Weights of a small GPT-style language model, trained from scratch on English Wikipedia: no biases in attention or MLP, normalized queries and keys.
Each number is 500 + 40 x the weight over its row's rms, rounded and kept within 0 to 999. Layers, rows and columns count from 0. Numbers have three digits each. The size before them is the row's rms in percent of the matrix's.

# layer 6 MLP gate, 2752x1024, rms 0.0216, rows 1146-1179, columns 960-1023
097:576508460407542473487556493538456501540501496559448469488480611477589537509475562387515441457495486479467445486479472540550548581502517516478580469498462480494462455497521509509506461534486560
100:467458439479500469533551486479449500508540524486545527553524534528471481482418507520508433507436470532448495511507552473526519442390463472525522501502527431435524483448529493544493496518517502
106:566500523454578371493516484524529484526458490509491532522500432453545491521544497512408474491506503414532586442445457485547502478476476425509533475435530517511510509435488460556499532505443488
100:480460520519544519468510593448453525479453532482520495505492551495481477502505525477452459479519503498466526541491475497404496529543413586500421525449513348559500525552465486543532423466536490
099:525445458555488417486535469525467557525491486526458509500493447479489525503443505455485458504579496480559549483514494478459557473520486493491486484503544508486435463456515519489495487475432465
101:483461480470515446540533531519560566506488574440545473469439497490428509579471517497432494516505566473540557528576517463473486473583552465496455470405455477515471460499432515566580513450488537
100:394582471504540523491536433559460487434563572545503547506532533437545555554522502467474451491444489521548526511561474513495532430530514457519492512452503479402483433458469450489532472428533443
100:523512502502482533478477511529454519480507496485441509468514531524573457482498495487484461493531455517485508506403495436479438496517522521555493482465416466477533467608448499498479468539503514
100:486460524552535480470519556417506421501434484432485509526519478511413516470483510468484508515579450520556511481525494491507512506543418494543474454515454435493538562468501599462458508516519615
094:472488503449511538543499557533550513511499544565545485470445528482506502477484484508487522519495427495519469478505565476491533568524516510492540445511461562558466464492489524478469470475447455
097:514505588546477469498462476494478574458477554468517440556445533541479479533456562601442461520466382495539492419492491512515466473422512532577561475438402483567482515528486519479470493483495540
104:540510469482474471449529461481589610548492489491487471490452547416503528517508575461515481472549501554549506531504510459504455505467506533461498486482503530526537438497518454505510488536462603
105:460536491472504476562458506483487402489481436500497520484527503460484526465506500510556535551479547546537462474494494503495549514418522526509522505470502515444560492462471460527484550499518533
096:513460503508482564610558564515516507475535497538538480451472510466514547461497543442450489437524457518487470569535487501464522458461457533453603612501532474451475513477464515487583395505558517
102:546536456420474460509489467462594499415527519493485502525471511519530423488511502534467486460447525499541407493497525536528520561539587462529584434478430538465518548552458519476544453477488542
100:532423451491510532494487535503501480505573527551497560490502489512516535466497484436438440522471513542570505477464507530550470523519521571528565445468509539497447517447472474512504514550556570
100:501467516457501564482538468547496409511543488504491461517436518486483528550486510430548445523475488449504500473488449419509480528467524473588557556460503419458462592463480473553558459536491560
101:531532532451462488524506504550532510485530553537499488498434541482561420467487544475461446519446495459557451559496472463549466483464541515515562501456436540588528472509463503523522548464485460
098:485554567540535517446551503546447457459496505416498556480488491451535460433526527490477533512567480431543466476504365492454478523470546501520578518511431447542540519483505443397451537547477488
105:527528495478477551490442479518545481499485435504511457510525521507506532442537453513428446525466500427533512457443497402569504577512488477512411535495498546460518507460530483443493561565470433
096:489475534507520516384580468535486503520473553541497471483497482492489583421587563500443477551485452547486467519461478480488544526519530499500416497473467461478526504503606527508533561514530514
103:462498568558486531465517548524477405500511511504510468466455493440462610482529498494544476540437423497480550486495500428487524417489480397522480491522566493473488501488466539493504495520452454
102:454452426559444522499470509475544461466498572524562487493509524511493498513492427524538495513500516477518519456429523533486500479545581482513489469488496478495512440453552474491479546582511458
100:401544465536508410419422507509560478489544447556542532528539437443521537518526512475451559433425519463534513540618505497514580485548440515544526499478446506472438485426522509469507468517592487
092:506398489560520546449474481557523430532488507564531527502494544487537517460575492492448459537528438484460529494441566457496573490592550528455490483382548514517482516438534512525484483481506550
099:441491474480496473562494376530483471438504479514487444502484525505484509454519555607479502545468480494546459528471558433460550520476519530516517499477468548517502490542513497540509482519461592
097:507525539499462510513513430539535543490469530524498458546473497475470453446513496435389486428511432508564493583423473484504509516456481517522546494503458542492567468350540525494497506490475576
103:529499514541497524478498522516617461497463469535502416479530572482439496495471585531422507525448526491500504526516576418434482545572470606492491490531485454457534531544468491507522498532580532
099:438547555510443549513445529461513460523490494477522450504485506539517564519504456459521516476480523489551529468520505458486499523468472496492478508444436455479479484508502541473498480579521493
099:548542456540438536496506530489602530496441506493469500507486477513446532460486470477461471497527445516485525610418472448504534505528495512520562446495531555567464531538488499476567426460487538
103:526455490556489517513421518496537520457505428569495524454578503475504512510512462465532490458422455416446541500502567485467566482519549487567505543503580547508538499468441425487509490496466512
100:530494487530519480466487471467525499514493533520466522520486525544479552478519449486433440469492542483494560476520450491443504534449437489458466523468416545477481511486468503539534507528474545
097:461532478513500524490493453523482445506443490474569485489453522480460434479497495506531497480493479499513498528460463477494498492504543466542466505556490520478488523564548542544421463466509521
101:472519510472526544535493581488461501537488529468525472489465519493472504488524559518512496453506492496503599479514568449487525515476502472457556490449504593478510454552431454527592505472512531
# layer 6 MLP up, 2752x1024, rms 0.0223, rows 1146-1178, columns 960-1023
092:507501470529514415447584458512471556501487490513527474486547563537561559503423512490478414431549553536570553447468511483357529480507457483417430433546473471514441474453495543501442452483493461
097:500530487460492472496456487520480483515487514492455503473500535482540457498494481483553495482482504463551516542539480511449547497518516457608528492488454440606472544469457520476548492428454482
105:469498545534478518416434528511499490463543461460480541556496478559537543486481460493500539434577428554506428540480503550488519528502527554523453520424462477543458510555456533563507455532496518
099:497546527497442480495491534488562513493466542489481474416482476496523505462473534498503480427480468515539459501508530557564526402492536510510441468514485530565486505497451538542447430423538521
096:406518558522428501461498479512558477394462561568497476441521562477512565470508561416514568496484463497482582526529497446516452539506492443489497488508584494489464500541541511447489488507541540
098:427481482549526574553501455520474524562581573447470477484519468515505431462472383537469530504449494510490478550564562503526530490538462436561499470427468459482500488527510498533541481490491482
099:511588450455508511524561440540538465440509409486468464576481502484509502460453468419495496462498488493480512444433523502508583554489516472542497427503555481542506574434521513507552481507472490
100:476507452501525471539479446528576479494523522558544525521540475463428453416510545547531472519531553475478534574555500459514587535464481531440502519505462551437535554492461460515541499460485486
097:510470570507567550462512513482529488443529485494438528456465492515495506461531511481533512471533433491474514535542458535490565461552528498495469504535505462459541457482530500481515483468518453
095:456528512550522491473517520525558570539568528513508468539436534463461450532459463507463514508498431515493445453498489482520513422508594469531509437540420498584491537497437525468547495502510530
095:510504508471559507579482545425446542488490547430514482493484488492512449560454435478491549474504455485523482499541495493491474562504496558497593471495437585497479516496503452496528529526556591
107:410452475508454465494488459525531568472501474527455514448595435526524566522507461510594544467449484530499517460563493494511483470400525470453480470445511536490542431486530483569507563494450422
105:503439495435451581450431431544535479506547489521405496434507493525510512479507538495519582417553515483476546490522525542485499561497491489461500559516547464518530449462560458415496485472559473
097:485523510509505493469474496466498504536472479520454472550475542498503505436519511498534498494455485531469520497431556519523428529540481464489512570532529449459470515507518563486448567582561488
099:490525516519479520451482482464479454523570468502521523532475530509542514550519548452487566440448515457519501516469505433463534427519566460501474461540483479583408519489509540517505460509489573
097:522540548488493529518503477448526504525549573490575360486558521498525474457563426516490494440547531534560465460455482512459512562539449513532497586511544523446554498468506434427475490575524487
098:549480503491487537447463494542510464481411476467497552468501524546500517437557479449492475602540551489608550385486502498494497486496492441513480476481533474449485473428571515477469523480463529
101:474543519507449515462569507529430547572503517533507483550519523516481518540486490470447422507484510455448518481463552486485489475477477508509448495494465481483493517488520486455511537507508421
094:497526583464508484495547406479457487492544523523589563504403537616542502459482533471447500484514467555578522484518525561489535461500504490533551473440543468428479495510453493589480515571479460
102:470497468467512484468500453442558484533484569520494453501491521528438532481502493498478515488498445567550493555526406493518567531480432488521411496530439395465497516496534541514496541516466466
096:490575487510538482496421567480507462515547555508500487537513483496483510518527568443500587566568473517534491433548434482500484454474526561422466478505528525520524517546554535479552507494487466
103:535528403480441587572433474490518537513466538473549542493479524502443427514493461528494571547461543434503486510434574524456429513530487455440477566539523564472503474488542453539462491452521589
103:536470566452545470468575473555474569569488465492524470415461472537569513512496482458485502530530482504479418403541432550509590520439531529565587499487458517514490493559480551447501435496447440
099:453547498480536484481521511523583481471451474475568496507525444514516492550433527508452504568413514558458445501519424532523511511484489550555425485520452567580435448562462549518502479435488509
100:495504530517558441512580475547461531451571480434499525485537470545561397484457481421489483463532543511500479490598451554506493477484496553476465482536528562490453534511506445503473519468504491
097:474511484484390509488420492466569468580450503460443474453489518523454524492530467442492477485525508515521538530533547451483500517538471521517500495476434548514507518536500460542507486496530524
096:466490522459417511465528505497537542517479532440450529535464498543504595480517514528541539429539483507489424485480486465495509504469484461446463519471513503492465538471449468510484476462468430
104:516525541515494504422468429490528528431443561442514479510499491559434511533518600487573517554518591535501549561482497503456477492544581517482545481481481515513465534550474538473479554450535472
097:482482451571562501510486515453505507491543434563517502417508476530432476477504478492530452513446479512466529508542493501468547528495534474457488524522446500430475480449562537496562514506500466
094:425465476491431513525582529465482498501505571451575527598434550462501480438471528533556537447528543519576457514562490504501443425454479464489472455540453510491527575553553553472366492467487485
103:594543531529483546503478519508433515493464537471589504515517529492546513524471570557505490502593504538470518549500426478516607478490503520519530491548473502493478536519476442513539440396536525
101:515564570500495498475512520502520477536520532512428474504507488507459506548414527478474557576513512458455594534546473538438475549558510519543512524541550437510544503482526494470566499551458545
094:596528538444430500506488519502517538528474453557456549481538502477521464465471439536466523487503528492498510524524517520501507552445534503547462431548528605477547470493532459513398554522434453
# layer 6 MLP down (transposed), 2752x1024, rms 0.0192, rows 1146-1178, columns 960-1023
094:439567490571533471546486449447566551440512532484441495629456482503445519466395506488506547498480522499505495534473509505522507536464477460502523473467501492507605567432434559540542492556554519
096:532442471523472558533516527488536436553555468531506453527519470507543508492505481477500481512505462483466464505507505447500457577488468466511592526476536478492475510458520511543456418517573503
106:468544522382499492506474460548543509466539563532417507484505503521482529483496512584504532525510473481503535459514522489452491509411535478428442474482508433579500477492489415428502510511502489
101:489444483486455517445572517486501502495478532506486519468505511525554604538508548533435583462471483484395521501474467452458549465462493580408485461461434502474544488523472521503484536485571473
096:567412472489490516499494525504527472537466485574511521494431421525546459526494532537464460549505582457473485537533495452580447434462543532431559517475517525489467504521470517483512559446482506
101:467502564476535503489481501504436489492570514533485512579416533495447480427478551543521458439510495518496549457508474485459586495508435533525500511570480510469517518543500506519544493504500508
102:518451530512578524464537504501516614522513532469464487517513460485496485520434462533573535428489533523516540519546531513488464518515532520519650473476499514462492515578475516443546556526501555
100:530513465503491557466525508495451508583531503570557461541514522496527495590499481470496553519513418446479399563460563507557527501549573536485525524630561452566531582468425540506500532438500511
098:462510599524558555509505511434511461486542416514493534581576509514481584512443457428468470486530412538482434496525507524526476548539463499491538517517499515468506567512508385465420510528544538
097:496551516523419563574486534516575512546554395459487541545513535504558505466505511494493459502490630440580503535491504503490505528572447526498505550446497498506573518515503536521485506505577524
096:480516512497480455569392546505499548494472442473515543520485534459523513581434548579458451497446506478484512581481474542545502398519550503563518486452496490433519503460509480529481417493517540
107:475526480485504508527566425443510413496514506505569536530481480432540569464536549541554517462441457529560506614485493482489535502572465459476471523497514516456556499580540457494487493533504445
103:514492477568606512540516499395495515551538512463535504496506499540487422582473483479455477486539526491484428484510519572465564455522446510477499525526512554535540488551462426466527510494481575
098:493444456523538409532504446483493483521490498545545531500463520461501576490480495433558501557493544443538479482508446516594512493486539533530500500543483508534491479538517403521524509503515488
099:507471505482474518559554529485470487529456476357469465520458551516518448474456498517499553483501488498525480440488496489515489495473502476508516530446586506520509464514461470413478519509440519
099:519440527463518407470549530405466524543482512547488562575446431497547511508486495472550477486461530545477475531499514558523569498485481496515466488525549542512505483472541464525501468455475485
099:442560479453476528538490517484500505501501471520463450421526519528464501522473444468493520470429505552507469473535489518508559513536456538492486523543564553516562547521507462515484517468490543
098:472542528485522539502544542459528524546470527550530407527500573460510500539483526525461501473503519503526475543550431499446525535467462427527455515446493517523482480556494520512449514467534517
094:461529463437507559460447497506535517533490529475514494476557507427503479555520527493572496473537485456476500473507506487488465468583555487505519555438419552505501522470555590500468453500546555
103:498471509449523456491485519509490478463520538454526542499562520469503509450509483419441504491524495523529525497526456479551517561508538420442549494461562463528457568507516526538525471448464469
093:566531563429508520573505482466585501499520514488485516504462553497566513503449509496526490476427571411510484520483492528463494492529515503510508416552471486502542521476443560493437450452530503
103:580503487496578471555542481421472476514543520478459531511483510508460478493479429482507587509543483492463397423540471536593494481476463535458501558462505535465500481542543522449443567517495430
104:536568547501467479511498432579406477473507495547451528522550479451536494482472513551439490521498492511506543501464507433568540542508495547465518502487483444512498505479436477494491449538512432
098:523544458517510498483491541593563487563505519516413463503497444507496507521514433505489588539403579548551533533543514533410493502512496531536509466447518552480492532501493518496452553532474562
099:483465527506481527414539467457502532425477519540488568488488514499494603562416423477472489549502421508454506526517496446498467565519459493532519439496510552504522480563497412498491542479541539
098:434500472491551504530499535486546500499418543497525495524467420518471435497390517504446558452512487506474522492461498502473481506524506427483484509478481575515429524496553504471477501503532519
097:502537518480505491526526556494471549488537548419478536433524523530546563539459531482520515489455477498491533500506464491437480561517543574498542533532547555405555538489580455455556500526500472
105:468537556456470466529485454453571549455548546489514535587506402508511520460449551427507434456489518541535429424522537432532532493462523474530459467480549549481415461458403463562498421434515506
097:462549518502472521559530487460477484551452500470484602546525504496447465478535523556521464523538435526562469529520469479516437482532500539508500544496450512521449547449469441512524492532461427
095:506584474485521477475487503565451505468472469464544527444536513499518503485562514547523529556513443489459497535550510455567485478498539522510514487499479494501460540473485459531461530560506505
106:487371460559557523507476528506539516439607401497478520475557444443533488474514458487471563513457551497441474453402591487538491480479508479554498481463559515519562465433548442463460519544466535
101:508494440588448534499470564553498597548518542558508548555509430566518461535487488523462534521463509491483512522521508474482467534542580436556455478474566638510471525445537520511528450458532504
097:433521481479483498543500505544475475504552516496552463496408487406534490562543504465510488519455502471451538564475546506523467525543515491519415457476523456508533538532511449480527536446563539